{"num_hidden_layers": 8, "hidden_size": 128, "num_attention_heads": 8, "num_key_value_heads": 1, "head_dim": 32, "intermediate_size": 1024, "vocab_size": 2892, "hidden_act": "tanh_gelu", "norm": "rmsnorm", "norm_place": "pre", "norm_eps": 1e-05, "positions": "rope", "rope_theta": 10000.0, "rope_fraction": 0.5, "qk_norm": false, "attn_scale": 0.177, "bias": "none", "tie_word_embeddings": false, "parallel_block": false, "init": "trunc", "init_std_qkv": 0.0743, "init_std_o": 0.0, "init_std_up": 0.0743, "init_std_down": 0.0, "optimizer": "soap_variant", "learning_rate": 0.00711, "beta1": 0.95, "beta2": 0.99, "weight_decay": 0.083, "lr_head": 0.00855, "max_grad_norm": 1.0, "warmup_steps": 200, "schedule": "wsd", "decay_fraction": 0.846, "decay_shape": "linear", "final_lr_fraction": 0.0, "batch_tokens": 32768, "max_seq_len": 256, "doc_mask": true, "train_tokens": 156000000, "max_steps": 4761, "dataset": "wikipedia_en"}
Each number is 200 + 20 x the weight over the matrix's rms, rounded and kept within 0 to 999. Layers, rows and columns count from 0.

# up: layer 5 MLP up, 1024x128, rms 0.239, rows 111-123, columns 0-127
# down: layer 5 MLP down (transposed), 1024x128, rms 0.243, rows 111-122, columns 0-127
up111,199,243,174,204,199,188,207,225,208,223,197,206,182,223,174,218,184,237,205,239,179,185,176,175,230,210,200,207,166,229,201,217,249,225,208,220,190,211,203,206,192,183,213,201,184,196,192,222,176,207,170,195,184,185,187,180,191,208,159,184,236,231,169,241,203,187,212,194,200,190,223,178,214,209,216,213,220,222,225,180,223,196,180,195,214,214,232,204,183,201,198,183,209,210,236,170,204,208,209,220,219,208,190,191,187,214,202,192,165,213,203,213,190,192,206,188,181,178,214,171,189,230,192,216,207,205,235,172
down111,172,184,213,220,157,217,160,190,200,193,209,209,217,214,208,168,209,232,199,181,173,219,201,202,207,195,200,209,226,180,219,196,167,204,186,176,231,187,207,211,189,213,180,221,212,226,195,197,200,183,196,219,207,187,224,205,216,181,175,207,191,180,178,189,196,134,232,225,185,222,223,166,193,209,208,184,208,211,196,192,176,197,216,194,201,237,194,213,223,196,209,203,183,189,186,194,156,214,204,174,164,188,209,197,200,205,139,220,220,185,205,206,195,196,231,187,201,195,159,181,232,199,255,196,156,197,164,237
up112,177,190,184,196,210,200,199,163,216,192,198,211,207,229,187,187,238,238,202,200,184,202,195,201,188,189,176,193,208,240,185,215,183,220,197,211,215,214,205,188,181,201,189,239,197,202,172,234,181,240,205,192,222,187,198,186,235,204,222,205,199,222,213,203,170,215,210,231,209,214,178,174,194,172,232,174,213,213,211,172,202,202,202,198,218,238,207,214,196,199,263,196,181,164,210,223,233,178,198,210,200,179,196,210,221,226,241,196,197,181,159,211,193,211,197,204,185,175,226,221,204,194,200,218,203,207,203,191
down112,212,192,173,221,220,220,199,170,166,186,184,185,203,200,223,162,174,202,210,209,206,197,194,230,203,216,190,221,199,201,199,177,195,204,182,196,182,206,173,215,178,200,198,206,178,214,188,203,212,195,191,179,162,205,187,227,188,175,201,185,192,206,210,205,192,201,183,191,186,223,196,204,192,215,219,175,189,255,207,171,171,263,243,236,184,215,185,201,211,195,184,216,198,182,192,203,222,169,210,186,186,182,186,183,224,165,174,193,217,206,204,211,157,195,193,185,204,208,225,171,208,184,206,228,211,209,207,226
up113,220,232,213,203,217,182,229,192,191,242,222,185,181,184,221,180,203,242,162,174,187,203,210,220,197,202,181,228,189,152,192,231,220,234,235,232,174,192,186,202,234,170,186,189,185,203,241,179,207,197,206,185,190,209,176,193,182,156,220,201,179,204,182,161,207,238,223,210,236,188,190,200,219,165,177,217,198,204,195,211,213,193,203,208,199,182,167,193,189,192,182,190,192,213,202,180,172,198,205,214,200,223,197,184,196,178,201,239,188,184,213,218,184,212,225,206,194,186,211,209,190,218,193,173,204,213,223,225
down113,224,216,197,188,188,210,221,234,212,181,198,184,202,202,208,202,193,190,193,195,201,225,184,224,223,223,204,196,222,196,185,177,191,222,188,215,190,210,169,248,206,182,220,179,211,193,196,223,182,224,210,220,171,213,197,243,189,210,191,226,233,195,178,232,192,234,205,194,210,212,217,183,175,239,204,170,187,219,191,230,174,210,212,197,189,238,203,173,198,203,223,211,207,176,174,183,179,213,223,180,215,218,210,209,214,191,229,165,185,257,213,244,208,213,211,206,208,216,186,188,178,203,167,226,194,237,180,208
up114,209,209,203,207,221,187,235,211,203,144,177,202,207,216,228,194,209,164,197,167,215,213,190,202,228,214,185,209,178,198,205,229,207,201,180,194,200,173,217,198,213,206,205,193,202,197,177,226,218,172,212,190,201,233,190,212,201,215,192,204,170,229,218,184,203,217,201,154,213,207,179,182,198,213,192,170,207,219,180,206,163,202,251,191,225,224,223,223,193,209,198,209,193,200,202,205,236,197,188,185,192,236,201,211,220,221,196,250,201,193,192,192,207,181,173,193,256,205,214,221,214,228,206,194,221,212,192,205
down114,210,208,220,177,165,208,175,194,188,217,150,227,212,178,183,220,191,187,222,198,181,201,236,172,208,214,191,213,200,235,186,175,214,196,194,210,206,157,199,199,185,219,202,229,194,200,176,204,221,181,237,203,197,202,166,186,191,208,221,205,190,195,220,199,219,168,171,219,197,187,181,229,199,184,197,222,217,204,202,190,216,209,154,178,206,178,192,212,218,194,240,219,214,189,235,184,189,166,197,165,208,214,176,209,197,166,182,200,177,198,208,192,228,216,220,236,156,233,206,199,205,183,242,187,210,180,169,221
up115,224,173,230,217,220,220,214,180,201,189,205,208,210,193,219,215,244,227,228,184,190,207,213,196,182,215,240,149,176,205,192,212,198,211,198,225,208,213,196,222,198,197,178,222,215,206,193,202,236,222,194,191,198,240,190,181,213,184,201,221,172,214,177,208,195,206,212,193,222,201,185,181,224,218,199,198,219,215,200,188,214,168,225,200,164,176,204,189,218,206,207,225,209,200,203,231,193,178,214,191,211,181,200,175,180,172,212,166,166,193,176,201,210,236,205,176,179,165,212,199,171,180,229,204,185,193,213,213
down115,207,194,197,174,240,207,204,177,215,199,216,186,192,181,191,220,205,181,225,219,175,178,215,226,234,182,174,212,195,181,188,174,188,238,179,217,177,207,203,207,174,186,212,207,180,246,213,220,205,202,192,201,200,208,229,163,191,190,208,211,203,217,197,169,196,213,204,201,184,195,224,147,193,181,199,219,208,222,221,221,193,214,212,171,175,232,210,202,235,204,236,209,193,190,157,168,188,226,206,191,197,229,170,217,207,196,202,211,212,216,204,200,212,194,203,174,204,179,218,190,205,197,209,208,227,193,224,178
up116,206,186,223,219,187,203,196,187,185,227,183,185,181,226,221,198,192,209,198,199,180,222,195,244,186,175,153,198,184,206,192,219,180,172,217,217,185,211,202,198,204,195,206,227,225,170,221,172,207,198,223,213,194,176,186,226,172,217,186,186,148,156,203,205,200,201,234,190,224,204,194,218,195,172,196,214,211,217,174,207,182,201,176,167,188,196,213,184,182,184,196,201,164,178,183,177,186,205,187,205,184,212,207,197,221,244,199,208,180,156,189,205,192,218,198,180,218,201,199,186,179,201,182,209,223,195,177,182
down116,155,191,207,224,200,230,182,178,196,176,211,194,197,185,178,219,221,207,197,225,219,168,192,193,234,204,215,205,204,229,212,194,194,237,209,224,207,199,178,202,177,225,241,189,197,216,199,204,248,207,213,213,196,236,218,194,194,220,201,194,188,220,154,243,202,196,190,171,187,229,178,201,222,219,251,173,171,208,218,191,197,197,214,212,205,173,198,199,182,186,227,203,249,211,220,222,199,201,216,229,207,204,193,238,210,145,171,181,212,206,199,191,199,197,172,190,211,205,192,220,221,213,201,203,193,168,214,237
up117,241,223,216,206,185,205,150,213,207,232,218,204,210,204,219,199,227,197,171,222,202,224,215,193,178,195,201,207,218,203,230,209,188,175,196,227,202,194,233,212,210,204,177,231,177,227,199,172,202,208,198,175,208,197,212,154,208,199,195,214,171,190,202,179,210,188,189,193,205,221,216,206,184,221,216,197,231,178,205,198,202,179,190,204,225,170,198,199,226,193,212,220,178,208,205,187,196,223,184,192,205,220,183,178,167,214,171,233,190,197,178,170,187,211,211,201,178,178,171,241,220,194,209,225,194,178,185,204
down117,201,190,230,221,193,237,179,218,210,212,163,168,176,177,180,199,195,229,180,188,199,157,206,208,225,193,227,210,212,208,192,179,222,196,206,186,202,235,199,237,197,209,184,152,195,194,208,190,211,204,195,209,190,186,190,205,175,194,208,200,191,144,199,194,183,163,146,182,197,199,209,216,238,231,180,221,210,218,233,179,205,207,222,194,128,182,177,219,205,174,216,234,174,207,214,207,217,198,195,236,209,224,187,197,213,172,197,181,192,199,208,233,196,205,205,233,183,234,217,187,218,171,206,185,202,217,193,166
up118,226,164,192,223,170,154,207,158,173,198,200,207,229,203,227,197,242,214,200,199,181,184,203,226,244,200,172,230,168,175,203,221,195,163,219,218,194,200,193,196,222,199,201,177,164,239,197,192,210,228,203,222,237,234,202,181,158,201,214,268,208,173,190,207,211,220,238,219,201,224,193,148,166,201,226,191,181,250,199,191,186,191,197,180,173,243,223,162,223,182,213,203,214,208,205,166,196,208,172,189,193,198,162,200,209,186,193,201,179,192,181,168,184,184,222,189,202,180,218,183,205,180,181,254,230,182,202,202
down118,255,212,228,212,200,213,215,206,216,163,190,225,200,183,191,222,224,182,190,192,205,204,179,173,181,231,193,217,201,246,227,199,199,216,205,168,192,258,193,208,190,193,211,202,195,189,196,197,198,238,209,207,198,219,168,202,176,191,198,177,203,219,190,194,175,193,207,207,230,218,224,206,202,214,201,219,202,192,228,223,226,147,237,201,230,191,201,199,174,190,212,233,212,232,216,198,209,190,186,172,186,208,200,185,198,179,220,184,173,195,198,194,205,244,204,182,221,196,201,165,175,209,177,172,224,189,205,249
up119,216,180,179,205,182,232,198,195,174,226,188,203,175,186,184,219,207,209,162,185,211,201,223,200,192,194,145,213,159,217,166,189,201,241,193,185,248,193,213,204,176,176,225,166,205,193,218,210,198,206,197,197,209,170,230,190,197,163,200,221,180,178,203,208,202,212,238,186,190,189,172,180,208,210,181,208,186,219,176,183,202,226,217,168,172,166,191,197,195,202,202,249,187,198,187,163,211,177,225,188,180,214,186,195,210,202,228,203,214,164,189,235,167,222,155,188,198,209,194,187,182,132,162,194,193,207,234,202
down119,189,186,223,192,244,229,186,189,206,217,205,214,193,209,189,226,203,167,145,216,210,209,199,192,222,194,195,213,191,197,179,158,232,200,201,208,240,216,205,208,181,206,189,169,182,159,193,183,187,238,200,197,211,205,235,175,225,209,187,186,192,202,227,195,189,185,202,207,203,204,192,189,232,188,197,215,173,223,209,194,206,182,203,199,192,227,168,255,191,217,224,229,158,202,201,199,214,196,230,200,211,208,197,214,205,199,213,180,208,211,174,210,164,187,179,171,164,187,192,172,212,191,178,180,172,237,183,195
up120,150,211,190,237,196,195,207,168,217,163,200,188,185,241,216,166,204,236,240,196,223,191,214,182,168,209,231,172,197,200,197,256,217,189,203,211,245,168,211,181,233,221,187,173,194,170,227,213,193,183,237,185,187,216,206,198,195,183,181,174,197,205,186,233,182,181,189,166,187,200,172,200,205,164,203,180,198,205,170,163,162,206,201,196,204,219,212,211,200,215,157,218,185,238,209,204,203,225,210,216,226,200,222,219,170,198,186,219,207,197,187,155,193,221,189,187,191,205,201,197,166,205,212,189,163,196,176,163
down120,221,205,159,224,165,178,180,224,153,199,181,205,201,226,249,167,260,197,187,187,225,202,179,193,209,188,181,238,183,208,192,204,201,235,198,169,168,200,190,215,215,188,240,203,183,219,220,217,176,196,201,189,218,205,183,196,182,214,173,231,204,190,212,201,215,225,212,215,200,202,204,216,205,195,187,190,194,215,202,204,217,183,229,229,201,178,170,183,189,202,232,254,220,224,187,202,231,199,180,207,196,226,168,181,195,206,189,207,210,225,218,197,212,197,178,212,205,207,193,225,212,141,171,157,182,203,208,136
up121,196,224,218,180,212,178,210,170,208,195,192,201,169,238,196,191,171,208,210,193,215,184,195,180,190,198,213,183,186,222,182,202,196,228,179,169,191,208,178,183,239,183,201,208,170,208,202,204,202,185,211,215,233,195,172,171,225,219,216,204,213,227,195,235,169,171,173,169,222,180,184,201,186,226,195,194,221,232,178,210,223,186,190,195,198,215,186,191,154,190,225,223,232,180,182,202,173,170,174,169,218,187,200,213,232,165,212,203,176,189,213,195,191,246,210,204,191,200,198,220,208,183,194,193,187,212,213,175
down121,179,208,220,217,196,188,191,221,222,190,218,187,216,225,171,181,192,176,193,202,205,190,177,207,220,184,226,208,174,227,194,199,197,198,177,210,196,162,205,212,239,188,201,164,197,217,207,221,199,194,181,157,226,196,160,184,222,169,209,203,199,207,198,175,196,219,175,233,197,198,183,192,233,226,200,181,194,215,195,155,221,201,235,184,219,207,200,198,189,202,194,202,195,193,197,187,183,232,176,215,207,216,195,197,214,207,222,201,202,222,175,233,199,192,209,202,218,190,184,194,207,193,225,172,212,234,180,216
up122,194,196,191,194,219,208,181,212,162,161,222,166,234,180,180,176,234,228,205,190,198,183,209,193,218,190,179,184,215,207,174,199,188,194,186,207,209,211,177,187,209,212,198,199,195,212,209,148,202,208,198,175,183,227,203,203,209,198,168,205,190,207,178,204,232,204,214,219,214,220,208,178,189,177,212,201,209,216,208,218,202,190,189,225,210,167,238,178,192,189,229,185,231,236,220,225,249,214,192,201,195,173,214,202,188,191,190,212,205,209,248,216,235,190,232,207,179,244,168,212,211,246,193,177,224,177,228,222
down122,213,230,203,192,185,192,202,192,201,218,191,229,203,192,210,205,197,225,210,237,205,186,197,186,236,205,163,143,188,176,216,180,192,201,191,247,222,252,199,240,224,205,179,171,208,198,194,208,186,159,227,265,193,192,205,181,202,196,188,214,228,174,201,192,223,213,189,203,165,190,181,184,196,228,210,201,214,185,223,193,220,189,190,236,215,211,205,208,239,187,208,243,197,193,159,239,181,162,186,232,171,169,198,202,202,160,208,219,220,207,187,192,219,228,203,179,195,191,205,194,201,195,209,180,214,201,221,175
up123,187,196,215,232,198,238,210,169,175,207,169,202,186,210,178,179,187,168,238,198,220,220,202,172,181,176,191,205,205,231,170,203,221,183,224,222,187,182,186,191,178,212,192,192,206,173,225,191,165,185,200,218,222,225,214,207,219,230,170,188,184,191,188,222,193,188,183,200,155,139,182,211,250,234,196,156,223,213,145,192,225,194,196,181,193,196,187,168,183,246,156,207,178,217,196,201,213,211,153,203,222,160,198,202,193,205,182,199,243,192,201,194,214,202,192,172,193,178,194,200,205,180,190,200,190,204,186,166